config = dict(
    d_model=384,
    head_dim=128,
    norm='layernorm',
    init_std_o=0.00703,
    lr=0.00105,
    lr_head=0.00531,
    warmup_steps=474,
    decay_fraction=0.719,
    train_tokens=903400000,
)
Each number is 50 + 12 x the weight over its row's rms, rounded and kept within 0 to 99. Layers, rows and columns count from 0. The size before them is the row's rms in percent of the matrix's.

# o: layer 3 attention output (transposed), 384x384, rms 0.0332, rows 372-383, columns 128-255
# v: layer 3 attention value, 384x384, rms 0.0328, rows 373-383, columns 128-255
# gate: layer 3 MLP gate, 1024x384, rms 0.0416, rows 0-10, columns 128-255
# up: layer 3 MLP up, 1024x384, rms 0.0414, rows 0-9, columns 128-255
# down: layer 3 MLP down (transposed), 1024x384, rms 0.0392, rows 0-9, columns 128-255
o372 095:50 50 45 47 56 61 39 45 63 43 44 06 54 52 65 36 36 55 48 70 55 48 51 40 64 66 54 52 68 28 65 48 50 66 49 65 58 57 43 53 52 54 46 53 36 39 30 55 66 43 50 45 59 38 72 42 52 39 45 54 60 61 48 50 33 60 38 60 50 49 39 67 54 55 50 38 54 51 71 55 44 75 52 46 24 58 43 72 50 34 74 56 55 42 52 68 60 67 42 48 49 41 46 41 49 46 34 42 50 43 72 73 47 49 31 46 25 44 65 36 40 47 56 41 27 43 25 48
v373 088:50 77 31 52 30 66 54 52 32 44 68 41 45 38 63 33 57 57 65 47 67 48 40 39 25 38 53 31 39 66 56 77 63 45 42 40 48 48 67 55 50 60 41 45 66 59 51 47 47 30 44 51 56 46 46 27 30 45 48 40 36 67 41 52 46 45 50 45 24 45 61 57 58 64 48 59 36 40 69 46 39 49 34 51 37 36 55 54 40 35 37 54 53 45 27 34 40 66 53 85 56 59 56 37 57 48 29 54 48 30 48 70 58 34 59 62 52 63 36 53 61 67 81 41 56 54 44 38
o373 091:48 61 45 67 58 47 59 51 65 93 29 48 58 61 64 48 36 56 71 50 66 28 48 49 64 59 65 30 40 50 47 57 47 63 44 43 65 60 45 56 56 37 35 44 82 41 42 50 52 53 63 21 50 43 48 24 43 42 52 51 68 45 45 48 47 39 57 50 38 64 51 57 53 58 37 38 54 30 37 51 38 41 57 45 45 42 65 67 20 42 56 43 51 55 63 43 21 47 49 49 39 38 40 49 60 76 29 53 55 43 28 42 43 49 70 39 42 38 42 55 40 48 52 42 56 58 47 35
v374 096:39 42 63 76 40 37 36 51 42 51 47 44 53 60 50 48 56 52 59 42 44 40 65 70 47 78 45 28 30 35 73 63 61 30 32 61 41 45 44 23 30 52 52 41 59 49 41 52 44 39 41 58 32 62 32 24 60 53 59 46 44 40 40 61 69 47 59 53 25 44 64 58 60 77 29 51 18 54 42 52 47 41 49 56 45 50 57 59 48 50 55 60 52 49 51 49 71 50 27 44 40 43 39 60 35 49 39 29 46 57 48 40 33 38 53 56 68 39 40 33 53 52 43 56 60 35 38 48
o374 097:68 51 48 60 46 40 41 42 56 33 53 41 52 66 42 49 42 56 13 52 68 49 35 50 43 58 59 40 90 51 60 47 53 51 47 64 45 64 46 39 69 63 47 34 51 48 52 50 51 36 39 41 45 48 46 46 71 49 51 44 42 55 64 46 34 48 49 61 67 30 46 69 48 50 32 33 42 45 41 59 54 61 71 48 64 56 39 62 35 65 49 40 56 31 56 59 66 63 45 46 65 49 51 52 47 54 43 40 67 45 48 53 52 41 47 66 44 44 53 39 45 38 62 38 40 41 32 52
v375 084:41 45 30 50 38 80 67 35 46 38 68 38 40 28 42 41 42 39 49 40 60 48 47 55 33 56 20 60 39 30 57 58 56 53 67 59 54 26 45 58 44 47 49 49 45 36 58 36 55 81 44 66 48 64 37 16 43 30 50 40 14 60 50 72 63 55 62 48 49 43 59 46 52 51 51 58 62 59 66 35 53 42 43 58 47 67 50 71 53 59 64 49 57 45 44 40 31 64 38 55 46 49 28 48 53 53 43 48 53 36 47 56 59 47 54 52 31 58 55 39 53 44 54 75 45 44 52 58
o375 091:58 51 73 49 42 37 74 52 61 65 32 33 52 71 69 58 62 59 60 57 54 44 41 41 62 41 51 41 57 65 53 45 38 37 30 44 55 48 53 43 48 56 49 56 51 41 59 48 45 38 64 32 55 55 60 48 75 23 47 52 73 50 56 38 35 60 35 46 67 56 32 88 62 33 40 61 29 23 62 53 38 73 55 62 51 49 35 67 56 49 60 42 39 57 47 50 56 38 62 53 25 49 74 51 52 50 49 37 58 44 49 56 63 39 67 57 56 68 56 55 76 45 56 52 32 64 61 53
v376 101:69 48 60 56 46 41 45 56 29 41 62 47 42 48 49 46 24 39 63 55 40 38 57 50 24 39 60 30 41 49 32 59 49 95 51 68 42 40 53 51 56 57 67 41 54 50 30 48 66 47 47 58 75 58 67 48 52 55 42 31 35 58 39 52 44 39 46 43 65 76 56 51 33 53 62 51 49 44 69 55 36 60 52 51 52 35 55 30 60 28 53 38 55 36 36 36 48 42 61 51 57 39 44 52 74 81 63 51 65 49 55 44 48 51 55 56 41 74 59 64 32 60 42 47 49 57 53 33
o376 104:45 55 46 55 44 62 39 73 55 73 47 44 39 78 36 67 39 66 40 43 50 59 60 44 55 49 58 54 45 46 41 53 43 44 58 45 66 50 59 57 67 73 32 76 53 45 35 58 74 45 73 52 60 46 52 51 60 53 45 64 62 44 61 41 14 58 47 49 41 48 52 51 50 53 45 55 51 41 43 58 45 49 48 59 24 36 48 53 30 35 55 55 60 59 38 55 64 63 34 40 55 39 55 57 40 46 19 35 29 71 60 63 39 52 41 46 61 39 54 44 43 51 58 42 53 40 56 40
v377 098:39 47 50 39 60 50 44 34 61 51 42 58 32 66 44 42 70 39 44 47 49 71 52 63 54 40 47 72 56 45 70 37 47 49 58 51 24 49 42 58 77 55 43 82 46 43 62 55 63 34 46 48 51 47 66 57 46 45 91 74 44 58 49 52 47 59 57 50 48 35 69 56 54 27 36 55 55 57 35 57 33 39 34 58 39 61 48 53 60 58 58 58 32 51 63 35 50 60 41 46 40 42 45 69 49 54 48 56 25 49 67 53 51 71 36 65 38 58 66 58 62 57 49 61 54 39 46 71
o377 101:42 41 62 49 62 46 60 33 47 46 48 37 46 36 70 35 59 67 43 33 40 59 50 48 53 43 32 41 40 40 38 41 67 46 45 57 48 62 48 59 71 56 58 41 37 50 49 18 39 47 71 48 64 48 84 55 58 45 60 58 39 47 37 39 45 58 50 61 60 39 33 65 44 52 49 44 53 49 62 42 53 32 59 59 62 47 45 75 42 50 51 51 46 47 58 55 64 40 54 56 46 54 40 42 60 32 69 52 64 37 51 52 42 64 39 50 42 48 47 59 54 33 47 34 27 34 51 62
v378 089:54 50 56 47 48 72 53 37 41 34 37 58 61 30 44 67 48 43 57 63 36 65 41 28 50 31 53 64 49 40 44 48 46 34 54 50 51 46 63 69 40 60 56 79 50 52 68 80 48 58 41 49 31 64 39 45 47 45 54 57 41 22 48 47 48 39 45 63 51 48 55 44 37 47 63 64 71 31 55 51 25 64 44 40 66 52 63 67 51 70 43 55 45 51 34 54 36 36 59 46 60 31 48 45 48 55 79 60 59 39 48 45 55 65 35 50 59 38 34 48 37 51 58 45 56 57 63 58
o378 095:54 53 60 51 31 41 70 51 37 59 47 33 50 63 52 40 44 32 90 49 59 59 51 47 56 57 57 38 43 57 59 51 43 57 55 49 48 51 71 34 42 48 41 62 45 48 52 32 35 46 44 37 57 56 30 50 60 60 52 28 68 53 22 63 48 69 54 46 43 55 65 63 60 40 49 39 62 46 48 39 42 50 39 57 43 55 45 43 50 32 40 40 42 54 48 35 54 27 49 50 46 48 65 59 48 47 50 66 55 70 41 45 48 29 61 38 51 39 49 67 70 74 42 70 58 64 52 45
v379 097:37 40 66 55 45 53 44 59 59 41 43 53 38 41 41 43 57 66 61 56 56 51 65 53 67 45 60 69 57 53 51 37 66 53 61 43 33 46 49 31 71 39 56 42 50 49 64 40 59 41 43 38 53 58 21 55 56 42 62 50 54 36 73 52 59 56 54 63 54 36 50 42 51 34 46 64 59 64 35 62 73 42 64 51 64 46 52 46 43 50 47 54 54 53 32 49 58 50 43 45 58 67 47 53 44 80 41 53 33 50 48 50 57 64 26 39 43 39 46 35 58 72 53 40 52 52 56 90
o379 102:57 58 67 59 51 49 48 29 41 27 36 67 28 34 37 62 55 38 43 63 62 52 47 83 61 67 21 54 37 54 40 62 55 49 66 41 31 58 36 56 33 45 58 51 63 52 64 64 45 48 53 68 49 54 52 57 25 65 41 64 40 68 52 54 74 53 55 56 38 47 51 50 48 48 30 41 30 53 74 54 44 58 60 54 54 48 38 49 65 66 51 43 21 42 35 33 49 26 67 48 26 46 37 68 61 49 50 36 32 24 63 41 58 46 43 40 63 65 58 53 47 43 50 59 50 38 57 43
v380 090:59 53 73 59 56 64 43 75 42 46 36 59 62 51 50 57 41 45 56 47 71 42 81 34 61 30 77 46 44 44 56 48 57 52 45 67 64 47 50 59 40 53 58 61 53 45 47 53 43 48 50 31 38 62 33 37 43 62 32 41 66 67 56 54 52 39 72 62 40 61 58 41 33 32 63 60 62 52 66 44 26 81 51 61 60 38 52 61 43 45 53 56 53 58 31 56 50 37 43 53 48 48 46 51 63 61 63 65 35 42 47 56 40 67 30 40 39 67 52 52 60 76 38 60 23 62 53 45
o380 093:55 48 57 52 61 50 70 41 40 69 43 52 51 60 45 59 46 49 60 64 64 31 47 56 45 50 47 45 49 43 55 47 50 49 46 33 51 58 56 40 28 50 40 74 57 49 76 33 49 55 39 51 49 57 41 65 33 67 38 48 40 58 31 44 60 54 38 52 45 58 63 40 63 44 55 46 63 53 66 53 61 52 41 43 31 26 48 31 57 56 45 44 53 56 43 53 42 43 64 44 59 26 68 44 52 59 33 38 41 69 42 54 81 33 50 42 66 63 45 44 63 53 64 51 64 57 41 44
v381 092:44 35 20 77 56 71 57 48 42 42 53 57 38 41 47 55 28 66 46 48 40 72 45 50 17 54 55 66 56 52 56 53 53 50 55 51 46 36 56 59 51 70 45 62 29 43 69 46 53 50 53 59 21 61 52 68 61 55 15 54 21 33 45 49 55 49 50 65 48 51 49 47 34 62 54 75 53 48 59 58 48 69 43 32 42 60 65 59 44 71 56 40 25 58 47 47 44 16 58 59 50 32 35 47 52 63 35 39 54 54 59 49 44 51 70 57 39 67 25 66 62 44 51 36 69 36 44 31
o381 095:40 47 77 38 46 47 47 51 46 28 29 43 69 48 42 44 49 49 56 53 54 45 54 47 62 61 56 32 54 57 43 39 34 69 52 59 46 49 53 41 47 56 48 69 52 40 64 39 61 44 66 50 68 41 44 51 76 51 36 43 66 61 60 58 32 34 54 42 42 53 44 63 45 37 78 25 78 35 41 38 41 70 54 50 20 63 52 60 55 39 55 43 46 64 48 47 54 66 39 47 49 45 62 58 51 47 42 68 45 62 46 53 50 33 57 63 49 51 58 36 57 51 59 59 31 73 46 55
v382 093:41 28 41 51 49 47 72 54 46 56 74 55 45 62 55 47 33 37 58 64 45 60 44 40 50 73 61 35 56 49 33 47 69 47 48 52 77 57 54 52 60 43 45 43 55 46 52 54 43 60 49 52 51 36 44 52 63 59 21 40 31 44 64 38 43 68 51 65 30 50 42 38 54 65 62 50 46 55 62 59 63 64 85 29 51 40 45 56 51 31 50 59 47 31 62 60 28 46 44 68 61 33 34 46 36 50 49 51 56 57 50 55 42 44 63 25 59 43 53 58 50 52 51 28 50 44 42 22
o382 096:59 46 39 78 42 56 65 69 42 61 49 47 55 55 29 61 33 44 59 69 67 29 67 66 46 38 58 52 33 68 40 53 40 63 58 33 64 44 58 50 53 49 40 54 41 37 69 54 64 75 40 45 45 38 50 25 61 41 64 40 58 53 74 37 53 41 57 50 48 65 64 38 47 49 65 75 59 60 23 59 40 47 39 59 42 47 49 51 58 39 49 41 64 55 26 42 42 42 46 56 61 33 57 55 50 87 50 42 37 71 52 45 56 44 33 52 76 50 51 46 52 54 54 66 57 54 58 33
v383 093:55 73 43 62 46 54 41 23 74 41 39 45 55 57 46 46 43 49 37 35 30 35 31 56 52 41 71 40 38 44 55 43 37 48 53 71 65 73 46 51 32 49 31 62 66 43 56 43 42 59 54 47 54 73 40 49 53 60 75 48 53 50 59 51 51 56 67 55 58 53 43 58 43 50 49 52 52 41 53 51 51 46 56 50 48 74 44 61 36 61 53 48 46 51 68 59 55 33 60 47 47 65 47 47 57 47 62 64 55 57 55 56 22 40 48 56 78 63 43 36 63 31 67 57 56 44 46 48
o383 096:46 51 44 65 58 31 76 52 39 50 54 29 55 54 47 40 49 34 53 57 39 55 40 26 45 39 44 49 80 39 52 51 46 52 49 60 64 52 54 57 43 50 44 38 51 38 47 14 23 29 59 49 63 45 50 47 57 51 47 56 30 58 46 53 71 58 41 52 66 40 53 28 38 47 46 41 53 67 45 41 61 52 41 16 47 51 53 36 71 36 43 66 60 55 44 59 70 68 45 50 40 50 28 31 43 50 55 40 64 28 46 52 57 74 54 61 39 53 37 60 79 59 54 50 50 55 40 80
gate0 088:60 49 60 42 48 45 40 58 53 49 56 56 73 51 67 52 42 55 38 53 42 58 57 61 28 47 53 48 49 33 43 49 59 56 57 62 48 51 41 39 32 59 64 48 42 61 41 36 63 26 53 48 51 58 35 36 50 54 72 60 46 48 49 39 63 62 44 54 37 32 48 45 61 23 67 70 61 66 58 66 57 53 59 49 30 54 51 51 62 35 58 28 48 61 51 75 44 49 41 60 53 32 71 58 19 59 26 56 53 47 57 63 39 38 48 38 51 31 30 59 50 31 47 38 56 70 35 60
up0 084:66 61 46 40 32 47 56 50 31 47 54 52 58 73 43 43 52 36 58 32 45 45 52 43 34 49 53 65 46 58 46 52 57 67 66 66 57 42 50 52 26 47 56 48 37 39 54 41 28 55 57 50 62 52 36 57 52 42 49 75 56 45 67 56 58 53 40 55 73 53 63 41 60 45 61 54 28 50 40 37 60 48 57 35 52 50 52 49 52 77 54 44 56 57 42 67 70 74 42 49 61 59 53 44 34 40 67 35 61 38 58 55 62 45 63 28 43 44 64 54 57 59 29 45 37 57 62 58
down0 088:32 40 59 71 60 61 34 57 62 46 53 43 53 46 69 65 65 41 39 54 39 40 56 53 63 48 55 48 59 52 49 62 58 43 35 33 47 51 34 41 58 42 35 37 62 47 61 44 60 50 54 35 36 63 20 50 58 35 56 32 40 30 50 44 54 49 70 28 45 45 45 68 57 52 45 48 36 43 67 50 36 29 68 68 47 55 41 71 48 22 51 47 53 40 41 41 44 20 40 46 42 51 42 63 50 56 64 46 43 56 27 45 66 44 56 80 49 47 53 60 46 51 49 46 59 54 41 47
gate1 103:52 48 46 56 65 55 32 45 38 39 40 38 58 91 42 43 58 59 41 56 49 60 66 40 26 56 57 57 56 41 54 50 53 32 70 53 54 55 77 62 43 43 39 62 24 68 53 49 46 32 42 61 78 56 41 57 47 47 49 60 62 23 54 53 47 50 53 45 78 31 53 23 46 50 47 43 58 63 53 51 76 33 39 47 51 45 56 58 51 63 50 61 58 39 47 59 68 33 51 42 54 63 44 36 37 59 55 45 51 58 60 62 46 49 66 48 63 32 56 62 42 48 57 70 53 45 45 58
up1 103:57 34 57 66 53 54 55 45 60 50 31 61 45 53 53 21 64 40 51 45 68 61 52 42 47 50 66 50 58 45 44 24 46 40 37 70 37 36 31 67 23 66 64 61 56 50 36 58 66 57 41 22 54 66 44 27 42 49 69 49 39 48 37 64 56 59 50 69 38 40 52 42 58 42 31 59 48 54 49 49 40 64 33 44 42 70 65 51 31 59 56 55 35 49 53 58 54 46 50 43 55 53 48 77 78 59 66 64 60 67 38 56 21 54 44 49 59 55 77 47 83 46 63 42 51 49 52 56
down1 105:69 41 54 44 36 73 21 46 49 50 34 29 51 60 42 45 47 40 64 29 44 52 40 70 45 59 64 44 62 45 54 56 51 64 52 83 49 55 72 39 50 32 30 51 64 50 41 52 55 39 45 49 52 59 66 46 40 36 49 43 58 45 50 46 45 57 66 62 50 55 43 37 40 48 79 38 62 42 54 47 51 58 47 48 45 65 38 53 63 52 35 59 55 35 25 57 62 42 49 77 57 36 53 33 54 66 58 55 57 48 74 56 50 58 68 35 72 56 45 50 52 21 40 38 57 37 45 65
gate2 100:65 63 65 43 57 63 54 31 64 68 63 53 49 54 39 49 49 48 22 34 40 50 43 52 45 44 38 48 48 50 79 57 66 46 46 67 50 38 52 68 30 78 45 56 61 61 39 44 76 39 50 48 46 49 46 21 41 49 50 71 42 46 54 41 53 68 79 38 52 45 67 46 29 48 24 46 34 51 36 50 44 52 63 53 57 65 18 50 65 46 46 22 44 51 39 61 33 60 54 55 72 52 53 36 42 53 58 48 35 47 57 66 47 43 62 38 57 64 55 50 54 42 43 44 47 37 53 43
up2 099:51 38 35 28 50 42 58 52 39 35 35 49 68 30 67 52 73 50 60 40 49 26 61 59 70 49 61 68 44 45 66 58 33 68 62 41 64 40 42 49 74 43 55 55 47 43 66 46 57 39 55 44 40 48 73 64 57 45 49 43 62 48 45 43 59 33 40 53 63 56 41 38 61 64 67 58 63 69 48 53 69 40 67 50 44 33 58 38 56 38 40 49 46 59 54 48 57 56 70 60 45 42 53 69 44 34 42 55 54 62 52 73 40 59 27 66 47 51 73 44 41 58 55 72 26 51 49 51
down2 092:62 59 44 54 31 29 47 68 65 46 41 36 48 39 39 44 64 50 45 50 47 45 41 53 47 53 55 51 84 54 29 62 63 47 52 53 48 34 56 54 47 34 58 45 57 56 25 44 46 64 33 46 43 34 67 61 56 36 57 58 47 47 38 45 59 49 27 44 56 74 60 63 55 63 61 39 50 34 32 34 68 36 66 48 47 62 59 56 38 31 62 62 45 68 42 51 55 58 64 37 40 35 57 35 39 62 62 70 51 51 56 50 57 39 23 62 55 27 42 47 54 47 59 44 48 35 64 37
gate3 104:45 55 61 47 60 49 62 42 39 28 37 35 58 60 52 32 47 69 45 53 52 40 47 70 46 62 57 59 56 56 50 44 52 60 44 56 30 31 55 42 56 63 36 32 49 57 57 44 37 47 38 38 46 74 62 51 77 57 42 63 50 38 45 64 61 28 43 42 40 61 46 53 52 49 43 40 57 53 54 57 28 50 39 63 48 51 30 46 51 16 44 43 50 62 33 58 56 61 57 43 49 44 40 48 39 64 65 49 43 51 59 65 41 48 60 57 48 59 30 43 64 47 54 36 33 43 34 42
up3 112:55 48 47 65 49 45 41 50 28 46 51 50 48 59 46 43 45 49 57 44 74 53 53 72 46 55 66 52 49 47 60 47 45 74 50 51 69 43 40 40 43 45 60 55 31 44 41 45 54 49 50 22 27 30 68 73 62 71 68 53 51 51 69 58 41 51 45 51 33 66 31 52 51 45 41 30 61 52 54 55 45 58 46 59 62 49 43 65 39 26 43 53 51 40 31 49 52 46 98 58 71 50 48 60 57 47 63 55 39 51 63 48 35 23 40 22 37 62 42 69 36 53 69 53 58 53 32 67
down3 110:57 71 49 45 81 52 31 56 33 47 51 50 47 66 59 32 61 54 70 54 52 56 52 50 39 46 60 44 57 52 41 52 40 21 49 49 41 39 54 39 72 50 56 52 43 35 38 52 39 60 16 55 67 53 43 44 65 49 54 46 34 74 26 55 31 42 40 54 55 56 48 60 57 67 32 43 51 41 68 25 36 34 56 52 36 54 63 39 60 73 56 55 51 44 38 66 44 68 55 48 52 57 39 71 36 39 64 55 36 47 55 57 69 55 47 52 44 44 44 46 68 66 37 39 53 50 30 60
gate4 099:44 59 50 29 37 60 46 39 50 46 62 48 52 34 51 51 38 46 24 54 58 61 32 80 46 50 41 54 37 39 54 62 46 32 38 40 22 54 55 41 49 62 26 53 48 48 43 48 41 55 34 44 49 59 82 74 64 45 28 49 38 46 58 50 62 63 50 45 39 55 60 46 55 35 36 70 56 51 35 37 36 32 57 30 39 52 37 18 72 50 43 31 63 58 58 42 37 44 47 55 63 68 30 43 52 57 44 61 50 55 31 59 27 43 42 46 42 52 49 31 42 50 34 68 45 39 31 56
up4 106:56 43 69 73 52 51 34 39 51 59 54 56 45 49 55 63 76 37 48 41 48 49 37 36 45 70 35 54 44 43 53 61 51 48 40 37 63 48 34 49 55 29 45 64 65 39 66 58 61 36 51 53 19 45 54 45 51 47 52 52 38 51 60 50 58 53 38 64 50 59 51 47 39 26 25 64 42 62 76 43 68 62 58 58 38 49 46 52 70 80 48 49 72 66 46 45 51 53 59 40 32 53 43 47 43 69 47 43 48 55 46 41 51 71 52 40 32 37 52 42 49 52 48 39 53 61 36 67
down4 103:50 55 48 46 50 39 45 61 57 80 73 64 89 51 49 49 32 42 47 34 47 66 56 38 41 28 45 56 47 45 51 30 43 65 59 55 43 52 68 59 56 53 53 47 68 59 50 47 67 76 38 38 53 20 45 51 71 57 48 24 42 43 24 65 52 54 60 36 48 45 38 48 68 57 46 63 71 46 71 56 60 31 53 28 40 29 69 66 55 64 57 58 51 58 57 60 56 40 45 49 37 45 47 61 51 59 41 81 60 51 52 36 60 57 59 74 53 54 49 44 39 42 53 32 66 61 49 40
gate5 099:47 58 49 40 40 42 34 50 44 61 57 51 55 55 68 52 53 48 54 34 46 35 51 46 70 42 79 61 48 41 43 72 46 65 58 74 55 31 50 65 65 80 35 49 43 49 55 57 57 52 39 53 50 49 29 43 75 46 60 59 77 39 36 41 48 43 54 57 69 49 58 47 47 59 49 53 20 52 26 54 50 39 56 47 44 67 58 58 64 38 68 56 66 64 49 53 51 41 48 36 56 74 47 38 51 29 37 55 57 54 41 56 49 57 38 52 66 41 56 38 49 58 43 35 44 42 52 52
up5 103:52 79 40 50 42 53 40 37 52 46 50 49 40 59 52 59 56 47 51 57 37 54 31 46 38 42 41 49 53 64 73 51 44 40 49 50 39 66 46 52 55 41 49 40 52 61 51 53 32 56 51 58 48 36 51 61 28 52 72 48 49 61 45 39 44 53 61 33 56 56 51 39 44 59 47 33 52 58 60 43 60 24 39 59 56 59 46 55 50 61 38 56 54 48 63 18 67 43 78 41 38 43 59 67 47 46 32 57 43 53 36 47 58 39 65 43 42 77 76 33 67 41 63 49 45 44 70 42
down5 085:40 61 47 66 45 47 56 50 39 48 28 61 58 64 42 63 48 66 31 41 46 55 56 47 50 49 62 57 47 35 58 36 54 54 46 60 55 33 57 58 55 53 54 43 47 36 53 37 53 43 62 49 34 25 45 65 48 42 27 48 45 38 34 46 46 40 48 53 49 56 60 67 67 63 44 71 58 42 54 48 36 57 56 43 47 63 55 52 58 52 52 38 51 44 47 55 47 41 47 50 51 39 48 45 38 49 54 62 46 56 46 63 49 71 54 41 48 34 54 39 49 42 44 63 39 54 62 40
gate6 096:31 46 44 32 62 59 57 47 40 47 38 47 46 47 79 48 50 58 53 51 48 35 52 54 62 51 40 63 58 50 58 38 47 40 57 55 49 51 39 74 65 74 44 38 51 48 45 41 24 30 58 57 44 37 38 24 58 61 23 46 47 30 50 68 62 60 48 54 53 57 61 33 31 74 61 39 65 39 42 51 37 34 37 68 41 53 63 38 47 42 51 43 46 63 55 70 57 61 30 61 50 49 59 42 58 66 51 55 49 51 44 73 43 52 55 35 44 43 59 49 35 58 59 36 62 49 54 60
up6 094:41 49 51 34 37 56 38 49 47 66 55 48 57 48 49 58 71 47 44 32 66 61 62 74 85 56 61 59 34 58 30 65 43 50 51 47 38 25 54 43 45 37 61 54 65 64 76 49 62 56 47 43 50 61 38 37 41 33 75 39 81 35 64 52 50 46 62 63 50 67 62 52 60 31 50 48 34 65 52 67 38 42 47 52 40 39 41 67 23 56 40 54 52 46 59 50 34 38 59 62 58 40 47 53 29 35 55 51 62 43 48 44 50 58 13 28 39 56 60 21 34 50 54 75 56 26 51 68
down6 095:61 67 59 50 58 37 52 55 42 34 35 66 55 50 50 64 47 47 57 53 49 57 53 49 31 58 49 48 51 50 67 63 66 54 40 50 74 52 63 55 56 41 47 41 47 77 58 40 53 54 33 43 66 46 50 49 59 67 43 62 45 41 42 52 49 56 18 51 55 30 55 52 55 76 39 55 37 41 64 46 39 51 40 63 44 59 49 42 60 56 58 62 46 66 51 56 57 55 37 49 53 70 65 46 55 70 38 52 60 58 70 33 58 43 62 62 28 44 33 42 59 55 52 16 59 68 43 50
gate7 103:64 46 55 35 65 53 57 45 27 48 55 23 49 50 30 64 48 43 55 65 53 47 71 58 40 70 60 49 52 63 52 14 55 60 55 46 63 30 43 38 39 40 59 19 32 46 64 65 47 69 39 52 51 37 42 50 43 36 64 53 52 45 76 38 80 29 55 30 45 62 42 48 49 50 38 40 65 45 65 62 47 50 59 59 58 40 53 52 47 51 46 38 64 64 56 55 38 63 61 45 56 61 48 48 63 50 55 25 60 48 43 48 58 48 40 58 58 29 47 63 59 56 44 50 50 49 39 45
up7 106:31 55 50 34 81 55 50 54 54 36 58 46 42 45 72 69 46 37 61 43 47 73 59 53 20 69 79 66 28 52 67 57 54 54 44 66 59 36 34 42 38 46 46 42 44 63 53 64 54 47 51 65 50 59 36 31 46 43 48 66 74 53 39 34 57 63 52 49 48 42 36 46 39 29 71 45 52 80 55 53 27 35 79 46 46 25 48 42 44 52 69 32 38 44 58 75 42 54 40 61 58 47 54 52 41 57 50 55 69 56 49 49 61 58 63 47 34 50 54 33 63 65 37 41 20 45 35 43
down7 104:43 57 44 25 49 46 76 74 46 46 48 57 55 64 63 46 15 65 53 61 40 49 54 62 54 37 42 53 34 39 56 39 49 74 69 74 48 59 50 60 43 60 31 48 56 58 50 35 52 53 63 43 22 55 46 46 48 50 47 61 31 25 52 71 21 68 32 43 52 59 71 56 73 44 51 36 60 48 59 67 54 82 59 53 51 56 48 62 23 55 40 42 44 43 51 56 53 54 51 54 45 60 47 40 47 74 44 68 50 67 57 62 41 50 57 51 68 43 70 52 42 56 54 58 70 53 51 63
gate8 097:63 50 33 39 45 89 45 28 41 41 47 37 63 62 44 63 55 56 45 39 56 52 31 47 59 30 24 57 44 61 46 46 59 44 57 55 49 26 49 55 38 43 42 37 35 44 44 57 64 38 43 42 75 53 66 53 68 58 49 77 66 53 58 66 48 43 46 28 55 45 42 37 19 47 52 50 45 34 57 59 70 46 46 47 48 49 39 55 28 67 49 59 50 39 55 42 45 47 35 45 54 67 30 65 48 49 47 64 60 59 34 41 38 60 65 55 66 51 53 59 56 36 53 55 43 15 50 44
up8 100:46 53 52 50 46 49 38 58 31 64 34 60 41 50 48 56 43 62 65 58 48 51 73 44 53 80 29 70 62 58 54 80 58 44 39 50 46 46 58 54 40 37 26 57 48 66 44 42 55 50 55 66 42 51 46 38 45 55 64 50 44 33 33 40 72 39 38 67 47 74 56 72 53 55 41 48 53 43 46 37 36 42 51 56 49 41 48 52 59 41 56 62 54 55 70 45 48 48 50 52 58 37 57 48 53 49 30 55 51 53 44 53 45 53 44 37 42 47 47 59 40 60 48 44 49 56 28 90
down8 096:45 59 54 54 68 62 18 38 45 24 49 51 45 27 62 36 45 60 37 45 57 39 59 36 45 65 41 50 63 50 58 42 42 55 43 45 51 51 63 80 57 40 45 56 30 46 41 38 42 47 28 56 71 61 44 57 52 53 32 78 57 43 62 54 46 51 69 57 48 53 39 46 51 41 36 78 61 57 49 47 51 56 50 27 51 35 60 42 70 67 34 53 44 54 35 44 27 46 59 50 51 27 62 62 52 50 73 40 47 35 65 59 60 60 61 43 44 58 62 69 41 60 56 61 65 38 46 41
gate9 102:67 51 47 47 59 58 47 19 46 44 45 49 51 41 61 49 61 29 56 55 53 48 63 38 51 43 73 53 24 54 33 65 58 75 53 45 53 42 44 54 40 49 40 46 36 41 58 54 38 35 43 36 34 46 50 48 58 50 65 57 64 46 48 55 66 47 48 31 45 69 20 44 52 37 56 52 24 53 56 43 39 81 63 57 39 54 42 63 46 55 65 48 42 35 44 57 34 46 51 52 43 49 28 57 69 46 57 46 27 55 34 58 57 64 20 63 38 27 57 49 38 17 51 75 49 25 51 73
up9 098:56 49 63 58 56 42 24 60 70 49 33 40 35 54 52 51 60 55 58 60 71 47 73 50 46 38 52 39 65 46 51 41 24 46 59 53 65 51 47 34 59 40 56 34 58 63 53 26 43 48 53 55 54 61 34 32 30 55 62 32 36 30 59 58 37 50 65 41 45 59 62 31 50 49 47 22 43 33 51 56 51 70 41 60 56 15 29 50 60 47 81 62 39 49 63 62 38 56 65 41 47 69 47 43 67 39 56 76 52 45 64 56 53 65 54 55 20 47 48 72 57 60 42 45 61 55 41 34
down9 104:31 57 49 58 45 74 34 52 46 58 54 52 48 44 36 52 27 37 49 66 56 62 63 36 65 53 40 60 28 39 35 45 59 63 51 55 32 60 45 47 36 54 30 43 55 58 56 49 65 58 53 44 45 55 50 32 65 32 39 26 43 65 40 41 74 57 51 24 38 73 14 53 36 22 29 41 58 56 60 42 56 65 63 51 51 54 29 50 35 56 55 26 50 31 58 41 53 45 67 51 47 41 28 86 58 42 40 39 50 48 38 22 65 71 67 41 60 41 51 61 51 48 64 75 34 47 58 55
gate10 102:24 63 41 53 40 37 55 55 57 38 44 31 63 35 53 45 31 50 52 53 44 43 59 77 47 54 40 45 42 44 46 55 48 59 54 75 63 47 45 37 58 59 55 55 55 49 39 40 68 58 47 35 64 62 74 44 58 39 56 63 43 20 70 44 58 38 65 51 45 43 57 45 46 55 57 57 56 62 60 60 38 47 28 50 45 65 72 53 65 53 41 63 45 34 50 51 41 53 60 23 37 53 37 63 47 31 41 67 38 56 43 52 54 42 38 47 64 42 68 61 62 36 62 23 73 26 43 38